Part of a small language model's weights.
Size: 10 layers, 3 heads of 32, MLP 256 GeGLU, vocabulary 2048, 1.31M parameters.
Architecture: no biases in attention or MLP, capped logits.
Training: a variant of Adam for these matrices, 4206 steps.
Each number is 200 + 20 x the weight over the matrix's rms, rounded and kept within 0 to 999. Layers, rows and columns count from 0.

# o: layer 5 attention output (transposed), 96x96, rms 0.0666, rows 85-95, columns 48-95
# v: layer 5 attention value, 96x96, rms 0.052, rows 86-95, columns 48-95
# gate: layer 5 MLP gate, 256x96, rms 0.084, rows 0-38, columns 48-95
# up: layer 5 MLP up, 256x96, rms 0.0829, rows 0-38, columns 48-95
# down: layer 5 MLP down (transposed), 256x96, rms 0.077, rows 0-38, columns 48-95
o85,197,178,210,242,185,179,207,195,186,205,245,194,180,173,219,228,207,185,195,203,242,215,192,209,209,215,215,175,190,215,215,198,208,179,230,178,185,210,179,203,209,204,195,198,200,200,215,219
v86,201,204,196,169,222,188,220,208,202,188,238,167,171,203,170,211,182,184,188,196,191,192,203,194,221,238,207,216,186,173,202,191,191,211,210,201,196,188,219,234,210,216,191,211,211,181,208,168
o86,176,179,177,179,223,236,206,213,198,197,174,228,226,222,225,212,210,214,202,206,191,207,193,198,193,175,202,196,190,206,179,225,186,198,212,238,189,203,179,214,205,202,197,181,200,221,199,205
v87,195,196,171,201,207,161,186,213,209,186,201,166,212,227,204,208,200,199,213,202,214,199,216,172,217,192,210,174,210,211,195,190,198,191,214,190,215,233,201,184,202,211,229,167,177,223,198,225
o87,192,209,207,227,209,194,212,207,203,206,224,198,197,196,184,188,188,200,214,210,209,197,210,193,180,221,188,206,207,221,211,189,189,209,212,185,196,213,196,202,208,199,188,204,223,209,235,190
v88,198,202,225,198,214,180,166,211,223,194,181,211,188,205,193,208,220,204,167,194,162,197,220,183,183,169,207,214,183,212,205,211,230,196,232,210,202,199,218,180,226,190,180,209,170,219,200,224
o88,198,197,221,213,197,222,200,207,208,198,220,203,196,233,208,183,196,180,191,203,215,229,182,214,198,210,198,214,203,232,217,206,205,206,192,176,190,224,201,188,169,187,235,213,179,181,205,198
v89,195,194,210,216,222,209,193,214,184,170,168,205,221,193,207,169,210,196,209,217,179,188,218,216,194,191,211,197,178,209,207,229,201,196,191,182,201,228,219,227,204,208,199,198,209,201,219,203
o89,206,175,205,183,195,192,234,196,185,221,209,211,183,176,213,201,198,180,201,211,209,213,179,187,208,187,186,214,205,184,195,180,195,216,184,189,161,180,203,192,225,204,181,193,211,186,223,187
v90,177,195,187,176,190,184,205,177,207,202,200,192,207,207,190,201,194,210,203,213,218,205,190,197,229,202,206,180,200,229,206,195,193,213,203,203,208,223,207,212,193,194,184,182,219,204,176,205
o90,214,226,180,188,222,211,199,197,205,168,181,189,189,194,194,194,191,195,224,213,201,171,207,172,175,194,191,217,179,202,190,205,199,197,198,247,220,204,195,177,188,219,191,204,209,239,194,192
v91,224,195,186,204,187,195,217,190,171,193,189,201,216,192,178,182,222,208,192,218,196,199,191,211,237,189,213,209,183,210,199,157,197,188,204,205,213,206,206,186,196,214,225,209,193,215,188,232
o91,207,192,194,219,214,185,182,218,178,205,220,184,201,187,197,189,201,199,202,173,228,195,200,205,194,190,171,205,204,219,217,159,144,205,199,153,179,195,164,210,200,186,181,203,186,216,202,212
v92,190,203,229,187,211,195,192,201,219,176,189,208,197,189,206,186,174,212,221,190,209,217,183,198,185,195,217,212,203,215,213,207,188,200,236,198,203,212,228,189,200,195,167,182,212,182,193,214
o92,201,206,199,241,184,191,188,196,204,206,223,205,190,230,212,192,207,193,214,207,183,193,186,184,196,193,210,218,180,197,197,186,196,164,207,197,188,191,203,197,202,194,207,208,177,191,177,211
v93,184,204,165,214,220,194,189,204,188,189,212,212,200,177,203,192,211,200,172,190,182,172,216,206,226,214,207,178,214,163,185,206,189,234,202,200,216,186,207,230,212,206,175,202,194,216,215,222
o93,202,180,189,220,226,216,212,202,204,200,186,207,202,223,209,219,203,183,191,199,204,224,180,199,198,213,180,215,171,224,196,222,166,201,189,207,178,192,189,223,218,197,209,223,202,218,215,198
v94,179,198,233,198,205,197,214,183,178,191,209,195,192,183,202,199,205,194,199,175,177,214,235,207,228,165,205,208,195,198,206,251,223,206,218,179,169,182,187,200,207,209,214,199,224,203,201,183
o94,194,203,186,180,195,232,214,227,219,194,170,222,208,215,209,182,187,189,202,213,186,218,201,205,192,205,179,166,190,195,198,209,223,212,198,276,211,234,209,214,223,185,195,220,204,195,181,208
v95,223,185,216,223,199,177,184,178,218,187,202,209,200,198,199,175,206,210,224,182,196,208,210,238,190,216,197,185,208,231,199,157,208,192,189,187,213,201,188,199,209,210,188,233,183,178,203,230
o95,185,186,215,224,192,178,206,189,196,223,212,189,205,196,203,186,202,214,162,181,176,203,183,209,222,201,206,229,224,192,209,189,173,208,215,152,186,180,210,190,192,203,203,164,197,170,197,212
gate0,183,213,233,241,218,198,204,219,172,201,218,204,226,192,192,197,186,187,210,162,175,214,197,198,215,217,199,201,209,209,201,230,156,166,231,213,222,186,182,196,176,192,201,195,204,190,200,197
up0,198,206,210,216,173,241,209,199,198,235,226,188,221,196,211,199,197,206,175,197,152,211,189,171,178,186,210,221,189,242,209,204,192,190,202,186,163,199,190,185,188,182,195,214,201,203,176,197
down0,202,217,219,213,207,193,187,199,180,197,160,201,200,212,209,173,212,218,188,209,252,204,183,169,177,187,222,190,202,192,181,180,203,227,197,167,183,169,200,197,241,224,210,206,208,205,208,177
gate1,211,198,260,191,214,207,189,221,189,232,189,184,223,224,206,200,242,179,172,208,210,210,206,161,198,188,197,221,225,211,201,175,177,181,216,204,199,184,193,216,200,200,219,184,231,224,215,198
up1,186,197,189,201,193,159,177,164,207,178,243,172,183,190,190,216,216,188,236,207,196,180,220,231,200,210,213,202,183,211,182,201,219,194,197,205,191,177,248,193,190,191,169,245,223,216,194,221
down1,189,210,257,217,224,157,143,227,218,209,211,181,211,181,173,177,242,208,181,209,183,225,226,195,206,208,206,226,194,227,212,192,180,204,203,223,200,208,212,210,182,208,190,181,217,213,199,212
gate2,202,167,210,187,224,212,194,176,150,216,194,191,193,214,189,204,176,189,196,217,219,198,215,208,206,194,199,243,229,209,203,183,229,247,206,213,207,203,175,193,220,212,215,208,198,182,252,226
up2,202,223,206,201,173,198,177,215,220,208,139,206,181,199,240,209,218,194,197,219,196,231,182,214,197,188,178,203,212,219,194,208,180,177,187,185,178,224,200,213,186,211,205,194,205,247,182,170
down2,193,149,204,178,221,202,191,190,205,193,203,174,195,234,232,181,167,194,212,177,223,195,209,231,196,166,170,212,198,206,200,203,208,193,203,179,196,226,174,176,218,184,227,213,218,177,239,200
gate3,251,224,174,200,194,205,217,205,226,252,187,176,180,211,195,230,198,166,242,197,224,234,216,182,235,194,232,222,162,192,182,171,204,211,232,239,218,160,216,230,215,189,183,214,195,212,205,192
up3,208,190,174,242,207,213,187,218,201,220,198,169,175,169,199,203,230,190,177,234,202,203,184,174,188,224,216,163,222,168,233,218,189,220,196,203,200,191,175,220,216,158,194,225,179,198,213,187
down3,170,197,230,174,239,216,187,176,193,205,200,188,195,191,229,200,174,204,214,222,148,206,194,214,200,186,216,197,211,191,198,201,191,184,222,181,215,186,178,184,215,196,181,194,162,189,194,204
gate4,182,200,211,222,226,195,176,181,224,189,225,207,234,207,190,225,218,186,165,226,206,206,216,243,179,190,199,254,205,226,196,191,227,185,198,186,198,197,188,193,172,194,179,224,199,217,217,227
up4,177,194,220,222,214,219,191,199,175,219,233,201,234,234,181,219,197,183,258,223,145,227,187,196,230,194,163,192,229,223,192,200,209,186,208,186,199,194,163,208,198,202,191,194,196,220,183,218
down4,183,191,217,222,180,172,198,217,166,203,185,197,195,198,215,192,222,197,185,205,195,222,173,190,220,181,192,221,190,172,167,178,212,181,190,177,236,198,175,201,213,184,184,217,195,182,227,178
gate5,165,190,217,180,194,227,220,186,170,220,186,200,167,196,217,180,211,191,195,198,221,218,198,187,211,179,210,233,164,212,222,214,171,208,222,236,225,203,194,194,186,171,197,207,222,215,203,179
up5,192,206,179,207,192,225,201,223,201,161,184,198,172,187,199,198,191,196,205,174,199,205,231,210,214,180,219,194,197,198,202,225,224,202,165,189,193,186,179,239,203,171,181,241,239,179,209,207
down5,197,171,235,202,203,214,226,189,215,189,213,211,194,170,201,216,199,211,192,234,194,209,176,212,198,188,190,198,204,232,196,210,181,206,236,177,204,186,215,194,205,218,204,175,207,193,203,194
gate6,206,215,189,202,203,206,204,246,232,192,197,160,209,196,224,211,193,196,221,184,200,218,214,217,223,171,211,219,218,220,175,210,182,179,213,188,193,204,203,214,212,211,182,217,216,184,209,199
up6,190,205,231,188,208,189,224,195,206,213,203,189,216,212,198,225,189,199,203,217,152,215,242,193,177,199,183,230,190,191,158,193,218,210,222,203,232,228,223,195,210,178,230,162,189,204,198,207
down6,184,211,204,198,176,227,235,228,222,171,213,213,192,211,228,204,187,192,197,199,252,201,193,194,215,184,190,186,193,218,213,192,188,216,193,190,192,197,214,216,224,209,225,216,202,187,215,177
gate7,202,230,199,225,181,199,219,229,209,222,184,254,200,165,204,219,210,205,195,224,202,189,189,213,177,184,184,208,196,183,224,205,187,207,214,238,178,182,203,207,187,159,195,190,197,177,204,243
up7,215,197,228,193,252,201,193,173,195,189,225,185,190,193,182,242,209,185,188,180,229,234,179,230,209,198,181,162,203,173,202,177,217,182,198,195,219,187,164,166,169,208,183,166,178,197,206,185
down7,185,159,220,226,196,206,213,184,238,192,208,199,215,227,204,208,191,231,191,204,219,204,198,186,186,204,219,203,221,242,189,248,198,169,196,196,191,183,185,220,173,195,248,199,178,183,213,154
gate8,209,211,205,194,200,203,159,196,191,194,209,219,183,187,211,173,225,175,191,201,208,150,234,207,175,214,206,197,164,187,177,208,193,205,202,181,193,191,176,199,196,204,222,216,223,219,169,231
up8,191,179,180,190,213,215,237,196,201,177,196,235,197,185,200,214,206,201,218,208,207,192,252,181,182,212,185,167,200,221,216,165,238,198,234,183,225,194,214,194,187,186,192,185,214,198,209,215
down8,193,222,214,217,177,187,178,241,189,205,179,204,184,224,169,193,220,178,183,197,255,153,190,162,204,185,186,198,207,198,216,191,231,194,195,183,196,184,174,195,209,178,199,207,195,212,205,199
gate9,169,179,259,215,195,177,223,211,169,203,179,171,195,213,182,218,194,175,195,215,203,211,241,196,183,221,170,186,219,201,202,170,196,205,242,210,210,186,183,213,220,194,195,232,217,181,231,184
up9,205,192,177,188,225,217,182,213,216,232,209,225,225,211,192,200,239,193,172,191,192,206,234,162,191,189,278,194,207,191,202,191,202,209,206,199,219,192,175,190,194,204,220,211,198,256,177,205
down9,223,176,170,216,193,201,205,243,230,237,190,195,210,225,231,209,203,173,187,215,233,218,177,209,174,196,197,180,209,241,180,219,208,220,192,196,172,198,217,203,169,210,227,217,195,199,195,170
gate10,204,173,220,206,182,189,194,227,199,187,226,209,186,191,206,191,172,164,212,223,225,165,248,177,200,205,214,222,207,202,210,176,168,193,221,197,231,183,224,197,173,187,211,205,177,210,189,227
up10,182,214,168,188,238,217,193,224,186,215,198,214,234,242,213,235,229,179,194,208,172,177,184,202,171,191,178,199,226,201,182,185,211,194,199,196,233,206,215,161,204,184,172,142,200,179,224,176
down10,190,211,211,174,238,213,193,187,190,179,184,243,174,174,214,204,179,188,196,213,217,195,185,184,180,188,207,201,176,208,177,172,181,202,213,175,184,142,158,172,192,186,163,188,179,190,239,201
gate11,211,207,202,189,228,187,250,209,169,202,234,184,191,214,157,199,199,206,195,171,222,190,211,218,168,215,212,214,191,200,209,184,218,232,203,214,207,227,175,179,222,193,199,194,183,213,190,207
up11,241,191,190,200,192,199,184,230,190,187,168,244,182,189,203,205,218,208,252,215,202,208,204,212,182,207,231,218,200,213,210,201,196,211,219,202,221,204,200,186,200,207,201,216,247,177,175,193
down11,205,199,192,183,173,169,175,192,222,176,159,167,203,220,213,162,192,214,178,189,187,200,202,195,228,221,168,195,199,220,243,220,190,205,198,173,207,168,203,219,187,210,192,207,190,233,222,203
gate12,210,201,201,187,184,198,197,182,203,172,204,223,207,204,204,202,209,186,229,167,229,193,196,195,230,186,182,207,208,222,187,164,196,231,208,214,229,193,201,245,204,215,179,225,211,182,187,214
up12,189,196,221,159,213,175,182,197,168,190,202,184,217,175,162,200,171,181,220,202,191,216,193,218,239,213,208,201,216,201,201,215,196,218,203,192,193,224,216,209,161,224,209,211,228,191,212,243
down12,189,212,200,204,193,235,217,228,195,221,192,209,205,175,235,182,185,164,231,165,197,200,196,178,197,185,190,194,227,199,194,188,197,173,187,247,180,211,211,193,230,166,206,200,203,170,211,176
gate13,210,178,243,188,187,230,224,208,203,203,204,204,185,157,231,197,187,199,211,209,210,204,197,199,186,189,184,204,205,203,200,203,139,190,174,220,238,162,202,203,204,186,225,177,185,206,201,191
up13,197,202,177,213,231,184,181,179,185,210,190,219,220,223,203,243,196,196,215,216,196,236,188,158,216,187,157,183,220,193,231,245,166,247,191,160,202,187,218,209,209,186,197,236,193,212,229,201
down13,194,193,159,180,171,221,205,200,178,187,197,197,184,193,190,232,196,195,189,208,225,227,204,182,182,199,171,202,210,224,240,236,238,222,204,186,190,169,190,190,181,181,197,186,191,206,225,185
gate14,206,208,209,194,184,211,162,185,210,214,213,210,174,208,195,190,163,188,219,221,189,205,221,216,188,219,209,225,203,191,191,163,167,176,204,216,211,184,201,232,225,214,218,194,220,242,210,227
up14,208,204,218,219,178,202,218,209,246,196,244,174,168,200,217,216,176,199,195,145,210,177,222,214,225,213,190,185,183,230,167,217,238,172,211,192,163,217,194,202,210,241,212,213,190,204,219,181
down14,216,185,189,180,197,204,210,231,214,191,234,226,216,209,211,199,202,239,179,215,197,217,207,186,191,187,217,187,184,199,196,203,206,232,222,209,166,195,204,206,221,231,222,198,209,200,232,165
gate15,216,157,192,193,163,197,192,201,197,205,172,190,182,195,208,211,238,182,173,220,181,220,223,195,195,203,174,216,200,200,221,185,154,231,207,223,225,191,228,223,218,176,210,198,219,175,163,246
up15,214,168,174,206,216,246,200,190,201,180,252,185,201,199,230,182,201,185,190,203,182,202,205,200,194,202,204,212,149,229,202,188,211,186,177,189,191,174,241,238,249,165,243,166,227,251,228,180
down15,219,226,179,199,190,171,173,207,199,240,187,211,196,184,198,196,162,201,244,180,193,202,164,208,183,186,214,174,203,185,199,232,156,196,189,207,189,219,158,216,216,184,213,175,243,212,264,184
gate16,183,188,191,216,184,202,176,197,187,202,197,222,199,188,211,213,204,194,204,234,210,172,224,191,223,206,189,218,211,203,205,211,223,192,199,176,191,168,209,235,174,174,214,230,238,189,191,237
up16,208,211,194,209,236,238,207,196,194,173,205,202,202,181,200,219,176,197,185,197,221,183,219,210,227,212,187,240,204,169,191,201,206,188,168,192,216,201,225,216,178,224,138,202,220,228,153,179
down16,188,213,222,209,184,208,202,196,160,189,181,196,198,186,246,214,214,191,203,210,206,193,204,204,197,173,172,198,184,205,226,214,200,173,235,222,196,171,226,225,184,209,186,183,204,212,200,208
gate17,212,192,178,220,176,206,218,191,203,208,226,202,224,212,212,155,213,179,217,207,220,192,211,213,218,183,185,211,209,149,199,156,174,198,202,188,194,182,222,182,229,215,211,240,167,218,176,205
up17,199,213,182,236,202,217,226,174,219,238,182,207,242,220,201,216,164,186,207,198,183,224,201,200,187,177,193,161,209,211,183,188,219,198,192,182,193,239,196,204,215,219,193,193,162,186,166,188
down17,172,199,186,174,193,177,239,208,187,197,208,223,164,213,230,186,187,228,221,210,224,197,218,223,199,213,218,225,214,179,191,224,161,207,195,186,191,208,195,182,241,224,178,199,193,182,196,144
gate18,235,169,206,216,193,231,209,209,175,191,189,195,186,226,198,196,223,170,240,243,205,195,196,206,195,220,215,218,190,207,185,216,177,224,224,182,217,214,205,228,201,192,223,227,205,224,185,247
up18,206,196,171,177,194,223,253,214,194,180,225,204,168,213,220,200,255,212,240,231,197,202,153,210,187,204,216,215,216,196,194,207,214,198,205,186,187,199,207,189,175,236,189,190,189,205,201,207
down18,160,195,206,197,194,201,220,200,217,206,236,195,190,174,221,196,199,242,163,200,184,212,217,178,182,169,157,173,200,208,233,182,180,182,200,160,188,203,218,189,215,222,182,181,185,181,250,198
gate19,226,175,175,221,185,215,209,248,190,226,181,190,183,180,205,188,206,187,167,194,218,197,214,217,191,220,199,197,211,215,198,196,198,218,199,227,239,229,194,233,183,198,199,160,189,197,184,202
up19,194,198,196,163,206,204,169,188,185,195,226,187,234,189,183,226,195,190,234,222,149,195,192,188,175,217,197,200,240,198,185,187,191,213,182,172,176,181,203,204,191,186,225,217,211,227,207,227
down19,197,220,210,235,190,207,210,179,202,174,162,209,213,244,203,182,191,231,200,217,191,159,214,213,237,184,217,191,220,213,202,190,168,166,201,183,194,188,196,210,158,197,232,195,194,206,216,201
gate20,209,200,188,213,179,211,190,132,205,185,181,177,201,193,218,195,221,170,220,167,209,156,236,169,231,204,233,173,208,210,199,209,227,219,200,263,195,212,234,209,192,209,186,189,202,204,225,197
up20,218,170,210,214,172,223,187,193,192,155,217,199,203,229,196,200,155,233,170,221,216,183,214,185,227,188,177,216,205,171,202,208,210,215,235,204,201,219,208,196,222,223,196,204,239,203,249,230
down20,226,195,161,202,210,182,187,207,207,169,220,232,210,221,199,202,194,171,201,195,227,190,194,217,229,242,171,191,197,188,188,196,139,195,211,203,222,208,188,215,152,194,181,209,237,202,172,209
gate21,212,211,187,202,184,183,182,214,168,194,159,215,191,231,204,210,206,211,211,182,188,209,203,224,207,213,197,207,220,228,153,210,186,222,212,184,220,185,193,217,220,210,184,221,209,185,170,213
up21,181,211,215,176,190,217,188,196,195,217,195,200,198,200,191,212,218,212,194,169,197,244,224,189,195,175,208,203,190,211,199,208,193,196,201,198,237,177,190,188,188,235,201,219,182,166,200,210
down21,195,219,172,186,215,194,206,205,204,211,190,206,214,174,200,236,213,193,190,203,224,202,205,179,216,214,191,152,197,180,185,225,195,208,209,231,154,212,197,211,170,242,173,179,202,208,244,186
gate22,227,173,220,193,182,193,166,212,188,235,191,197,174,189,221,182,189,190,179,225,195,158,197,200,193,214,153,226,172,186,217,228,177,210,218,209,192,217,205,211,205,201,191,200,230,216,191,217
up22,203,233,204,212,220,185,200,200,196,217,211,190,195,200,171,209,224,178,176,192,188,200,206,199,193,220,227,186,190,223,174,216,198,213,182,196,203,191,215,181,203,189,175,180,168,210,159,181
down22,201,199,192,210,229,194,186,219,192,198,176,191,211,178,192,158,167,205,201,195,215,222,227,223,185,213,179,208,200,200,148,197,183,203,183,188,209,203,183,192,189,206,192,197,198,189,191,213
gate23,214,173,193,227,228,191,223,210,200,217,174,204,179,236,184,207,178,182,202,210,226,215,227,205,217,208,208,180,190,218,186,212,219,211,172,204,233,183,231,198,216,223,190,192,194,182,217,225
up23,186,187,185,223,206,253,166,197,190,171,229,199,211,200,208,162,234,180,208,172,214,187,198,191,190,170,220,197,194,198,211,177,185,206,213,179,175,210,184,215,200,184,218,223,195,220,207,193
down23,207,225,166,210,204,226,215,190,182,202,178,238,189,207,200,198,195,189,198,232,195,200,190,193,218,191,205,202,152,201,164,202,188,210,167,194,194,193,181,247,188,201,182,186,214,166,186,236
gate24,174,218,215,190,172,184,168,234,218,215,212,192,191,227,210,229,205,162,205,199,174,171,213,207,244,222,180,224,224,229,184,226,215,211,199,202,195,212,224,230,196,208,198,197,227,188,234,261
up24,177,154,213,193,187,228,174,181,192,192,195,207,201,191,225,170,227,234,208,228,211,195,203,166,196,194,202,204,205,159,210,220,199,202,210,233,199,188,202,176,193,214,203,172,183,202,203,189
down24,201,170,182,181,205,212,202,187,206,208,177,193,166,199,203,199,163,232,235,183,213,195,193,181,202,212,153,203,197,209,165,214,205,177,208,224,201,199,178,217,223,163,221,191,199,219,159,157
gate25,212,161,229,221,217,172,195,218,183,185,220,193,170,204,195,210,199,208,196,223,238,205,185,231,193,218,176,203,223,164,210,184,207,209,190,199,174,192,203,198,203,209,226,193,223,214,188,239
up25,204,210,186,207,170,219,209,200,226,215,213,220,188,226,158,182,179,188,215,208,207,185,175,194,158,217,241,202,224,205,205,190,181,216,208,192,187,167,195,165,223,168,173,185,176,215,201,159
down25,235,249,217,207,183,225,195,223,193,196,173,178,178,191,217,207,191,200,174,210,213,182,190,230,197,195,206,218,208,174,267,180,199,241,157,208,216,196,180,197,213,187,189,239,176,182,202,245
gate26,223,207,235,217,161,155,170,219,217,215,209,205,182,230,215,203,194,194,221,201,240,186,190,190,178,211,185,202,237,168,172,198,202,205,218,215,201,201,177,189,203,193,199,173,204,192,195,186
up26,181,199,208,171,197,186,170,206,210,223,178,191,187,226,204,221,189,192,203,227,181,202,234,169,189,195,209,212,175,184,203,187,191,210,213,192,211,190,187,202,225,201,183,200,181,185,210,197
down26,205,205,175,148,181,197,195,199,168,191,262,216,185,201,181,212,199,213,220,207,202,205,208,218,198,165,194,192,220,191,196,221,189,214,204,210,167,216,199,213,169,177,176,160,187,207,211,191
gate27,207,185,206,251,176,197,215,172,189,184,184,197,193,186,219,213,168,164,211,168,170,216,220,239,217,207,197,196,188,162,190,202,204,204,193,229,204,185,237,208,216,159,203,160,215,205,173,230
up27,206,198,163,189,210,215,198,210,202,179,217,170,146,189,233,158,222,204,205,212,210,211,184,199,226,197,179,242,204,235,179,174,206,211,191,172,198,192,220,181,217,159,195,160,214,190,179,230
down27,215,183,179,199,185,224,185,180,181,207,225,166,193,196,188,265,237,208,250,198,180,195,216,204,221,207,212,146,193,183,221,181,187,198,225,228,206,186,256,198,202,184,182,155,208,189,200,226
gate28,208,228,221,165,205,202,232,227,222,210,151,200,227,215,216,184,214,192,212,229,190,211,214,168,188,185,187,209,203,212,200,199,185,245,206,238,232,178,176,199,198,185,198,196,160,206,193,226
up28,194,212,209,229,177,197,217,192,221,181,215,202,203,165,166,198,171,198,203,204,229,197,210,204,186,198,173,195,228,189,183,232,200,231,213,223,184,182,196,179,205,190,222,176,192,152,207,225
down28,178,217,202,188,194,167,190,215,183,223,162,229,213,237,220,210,233,180,167,216,221,201,189,189,231,205,197,176,206,192,224,193,209,223,206,202,194,202,176,214,161,190,208,232,183,171,216,213
gate29,220,215,197,216,185,189,195,200,187,186,182,156,190,203,232,225,204,166,223,167,173,190,221,191,211,189,232,204,195,225,165,193,226,191,215,231,225,210,195,200,211,151,187,208,191,194,186,193
up29,202,219,216,193,184,133,186,192,202,195,198,184,222,232,200,218,217,210,241,185,196,194,180,213,243,189,194,198,236,249,182,182,182,209,193,168,224,202,232,137,203,201,165,216,187,149,172,186
down29,217,163,240,224,210,193,171,177,256,199,200,168,189,181,177,209,217,225,212,216,185,215,209,201,248,221,206,243,185,197,204,229,213,204,193,181,211,196,202,219,191,205,199,186,157,197,180,217
gate30,222,192,181,198,219,174,185,211,218,214,173,221,220,239,186,200,240,199,191,189,242,219,193,226,210,203,197,222,189,208,201,196,180,203,211,182,168,205,192,216,185,220,210,180,181,180,164,223
up30,169,224,194,250,223,193,210,233,179,222,205,199,188,187,263,169,206,212,201,220,197,221,211,162,147,181,181,183,197,183,197,201,204,218,185,178,210,182,169,215,186,190,164,240,200,211,182,197
down30,218,211,180,172,192,205,223,191,212,200,159,209,194,203,201,215,181,210,223,201,231,198,249,224,203,210,163,210,208,175,214,219,215,167,204,205,234,187,179,207,189,219,178,169,206,205,171,189
gate31,253,157,213,209,196,217,219,179,188,193,181,212,219,182,253,200,179,174,196,196,169,166,214,191,184,167,193,218,213,190,167,190,173,212,210,217,221,194,220,225,188,211,203,205,202,232,199,215
up31,188,186,206,198,234,230,176,208,226,210,233,235,199,164,216,209,209,218,208,184,193,193,187,212,220,186,223,186,163,241,196,238,192,242,176,196,190,206,188,207,196,215,186,222,166,200,235,219
down31,174,210,210,160,217,212,167,217,209,139,207,211,198,213,195,204,197,210,179,211,240,203,177,213,188,186,201,192,152,205,215,197,219,258,202,185,194,172,206,206,202,217,186,183,218,142,215,197
gate32,180,194,217,202,175,172,186,213,209,182,206,204,223,217,198,197,233,167,219,201,221,200,202,231,170,226,208,231,226,208,162,198,199,214,188,184,190,170,177,181,221,216,231,197,190,190,206,205
up32,221,196,161,238,214,203,251,181,181,175,204,192,219,225,178,195,202,206,196,182,182,218,200,193,187,214,197,207,200,205,177,193,202,204,169,219,233,175,209,162,193,201,223,200,168,162,173,226
down32,201,195,217,210,205,232,192,175,210,199,176,218,198,156,209,233,190,192,145,186,185,196,177,184,176,178,212,204,217,202,243,225,199,180,215,196,236,222,207,213,190,151,218,217,200,166,180,188
gate33,180,189,189,209,214,197,233,185,216,216,186,183,199,227,208,227,197,185,188,187,222,175,204,217,223,214,162,227,201,171,192,203,198,246,204,205,236,198,200,186,196,186,212,191,234,219,175,192
up33,207,210,160,169,204,186,198,198,174,179,208,229,209,233,176,227,189,207,169,219,192,208,187,180,198,210,211,207,240,243,200,187,192,209,214,191,215,218,215,182,218,196,248,163,225,246,208,198
down33,218,166,192,193,188,188,199,211,184,188,178,165,233,165,232,166,183,185,198,190,173,213,182,166,180,207,236,197,229,217,201,184,230,197,222,194,217,190,183,182,190,171,212,206,227,215,196,184
gate34,191,220,213,214,163,215,213,181,215,204,222,191,219,220,178,183,218,203,209,248,171,212,191,181,181,214,174,182,194,218,204,199,193,202,193,221,203,212,185,190,203,213,194,194,225,198,175,176
up34,223,226,159,172,229,197,190,185,198,211,192,199,171,215,185,181,223,178,187,204,192,189,208,236,186,227,198,212,203,193,166,202,226,219,175,186,219,187,199,231,210,188,186,184,175,196,172,185
down34,214,193,227,193,192,183,219,211,192,221,217,209,187,223,150,183,220,200,193,221,158,210,168,190,198,218,162,193,235,179,210,180,192,202,174,213,193,194,192,213,206,227,185,187,212,205,206,210
gate35,241,134,178,189,204,190,194,188,173,175,181,194,223,193,170,221,189,188,214,199,199,168,175,197,210,234,174,166,189,190,202,199,196,204,222,214,195,204,205,219,206,172,237,189,208,237,191,225
up35,193,186,212,206,214,237,213,207,220,206,224,216,206,237,197,187,202,199,196,202,178,203,197,200,193,170,179,197,220,208,229,219,186,171,227,169,211,195,179,171,202,169,203,207,214,205,211,201
down35,174,216,222,207,209,202,182,214,198,193,200,221,205,206,179,167,203,214,223,205,187,212,197,199,227,223,230,208,169,176,191,209,188,211,174,228,206,220,207,184,206,203,189,180,177,188,210,247
gate36,172,181,210,171,208,192,165,182,188,212,206,196,225,165,207,151,197,209,206,209,201,177,206,191,171,234,187,241,204,223,176,196,182,215,206,193,215,199,190,181,203,178,211,250,228,231,170,203
up36,205,237,202,219,204,211,194,175,203,184,254,171,180,201,177,168,205,202,209,201,179,209,195,215,226,202,188,222,202,201,239,216,221,219,240,176,190,222,220,197,187,232,209,168,197,201,181,193
down36,191,168,222,201,234,197,216,230,212,185,171,207,181,211,193,234,211,237,208,187,170,196,204,202,210,193,243,209,176,228,215,234,209,195,143,190,209,221,216,211,198,164,185,186,231,189,207,216
gate37,201,205,200,198,198,206,164,184,209,198,189,196,203,179,208,176,246,168,205,181,224,223,218,214,192,186,183,185,215,248,182,164,211,192,195,198,222,172,236,263,202,215,208,192,217,193,216,188
up37,213,186,222,256,227,154,199,215,196,177,201,188,202,223,179,198,210,200,203,193,170,205,219,223,195,191,229,238,214,155,214,199,211,224,183,199,200,165,204,211,201,214,184,211,204,186,215,220
down37,232,210,219,179,200,178,193,263,174,172,238,185,176,145,206,193,217,175,199,190,230,189,189,229,197,186,200,196,201,187,236,185,206,191,189,188,246,186,201,191,204,213,179,224,217,202,217,223
gate38,214,202,175,202,178,184,182,173,205,211,194,179,197,218,216,180,208,194,172,183,184,241,250,212,202,201,188,233,215,221,189,186,232,235,207,228,205,197,196,179,237,185,213,216,182,218,206,227
up38,185,183,219,188,181,174,195,194,166,182,189,230,210,247,215,212,230,209,211,205,206,189,202,190,180,192,174,220,209,181,136,203,162,184,194,172,228,181,190,233,186,182,206,206,205,208,188,208
down38,192,182,181,223,203,205,209,196,191,200,177,178,172,200,191,207,249,189,213,186,161,189,224,185,197,200,174,224,210,179,167,184,186,182,232,190,212,181,220,194,215,183,201,221,168,190,196,204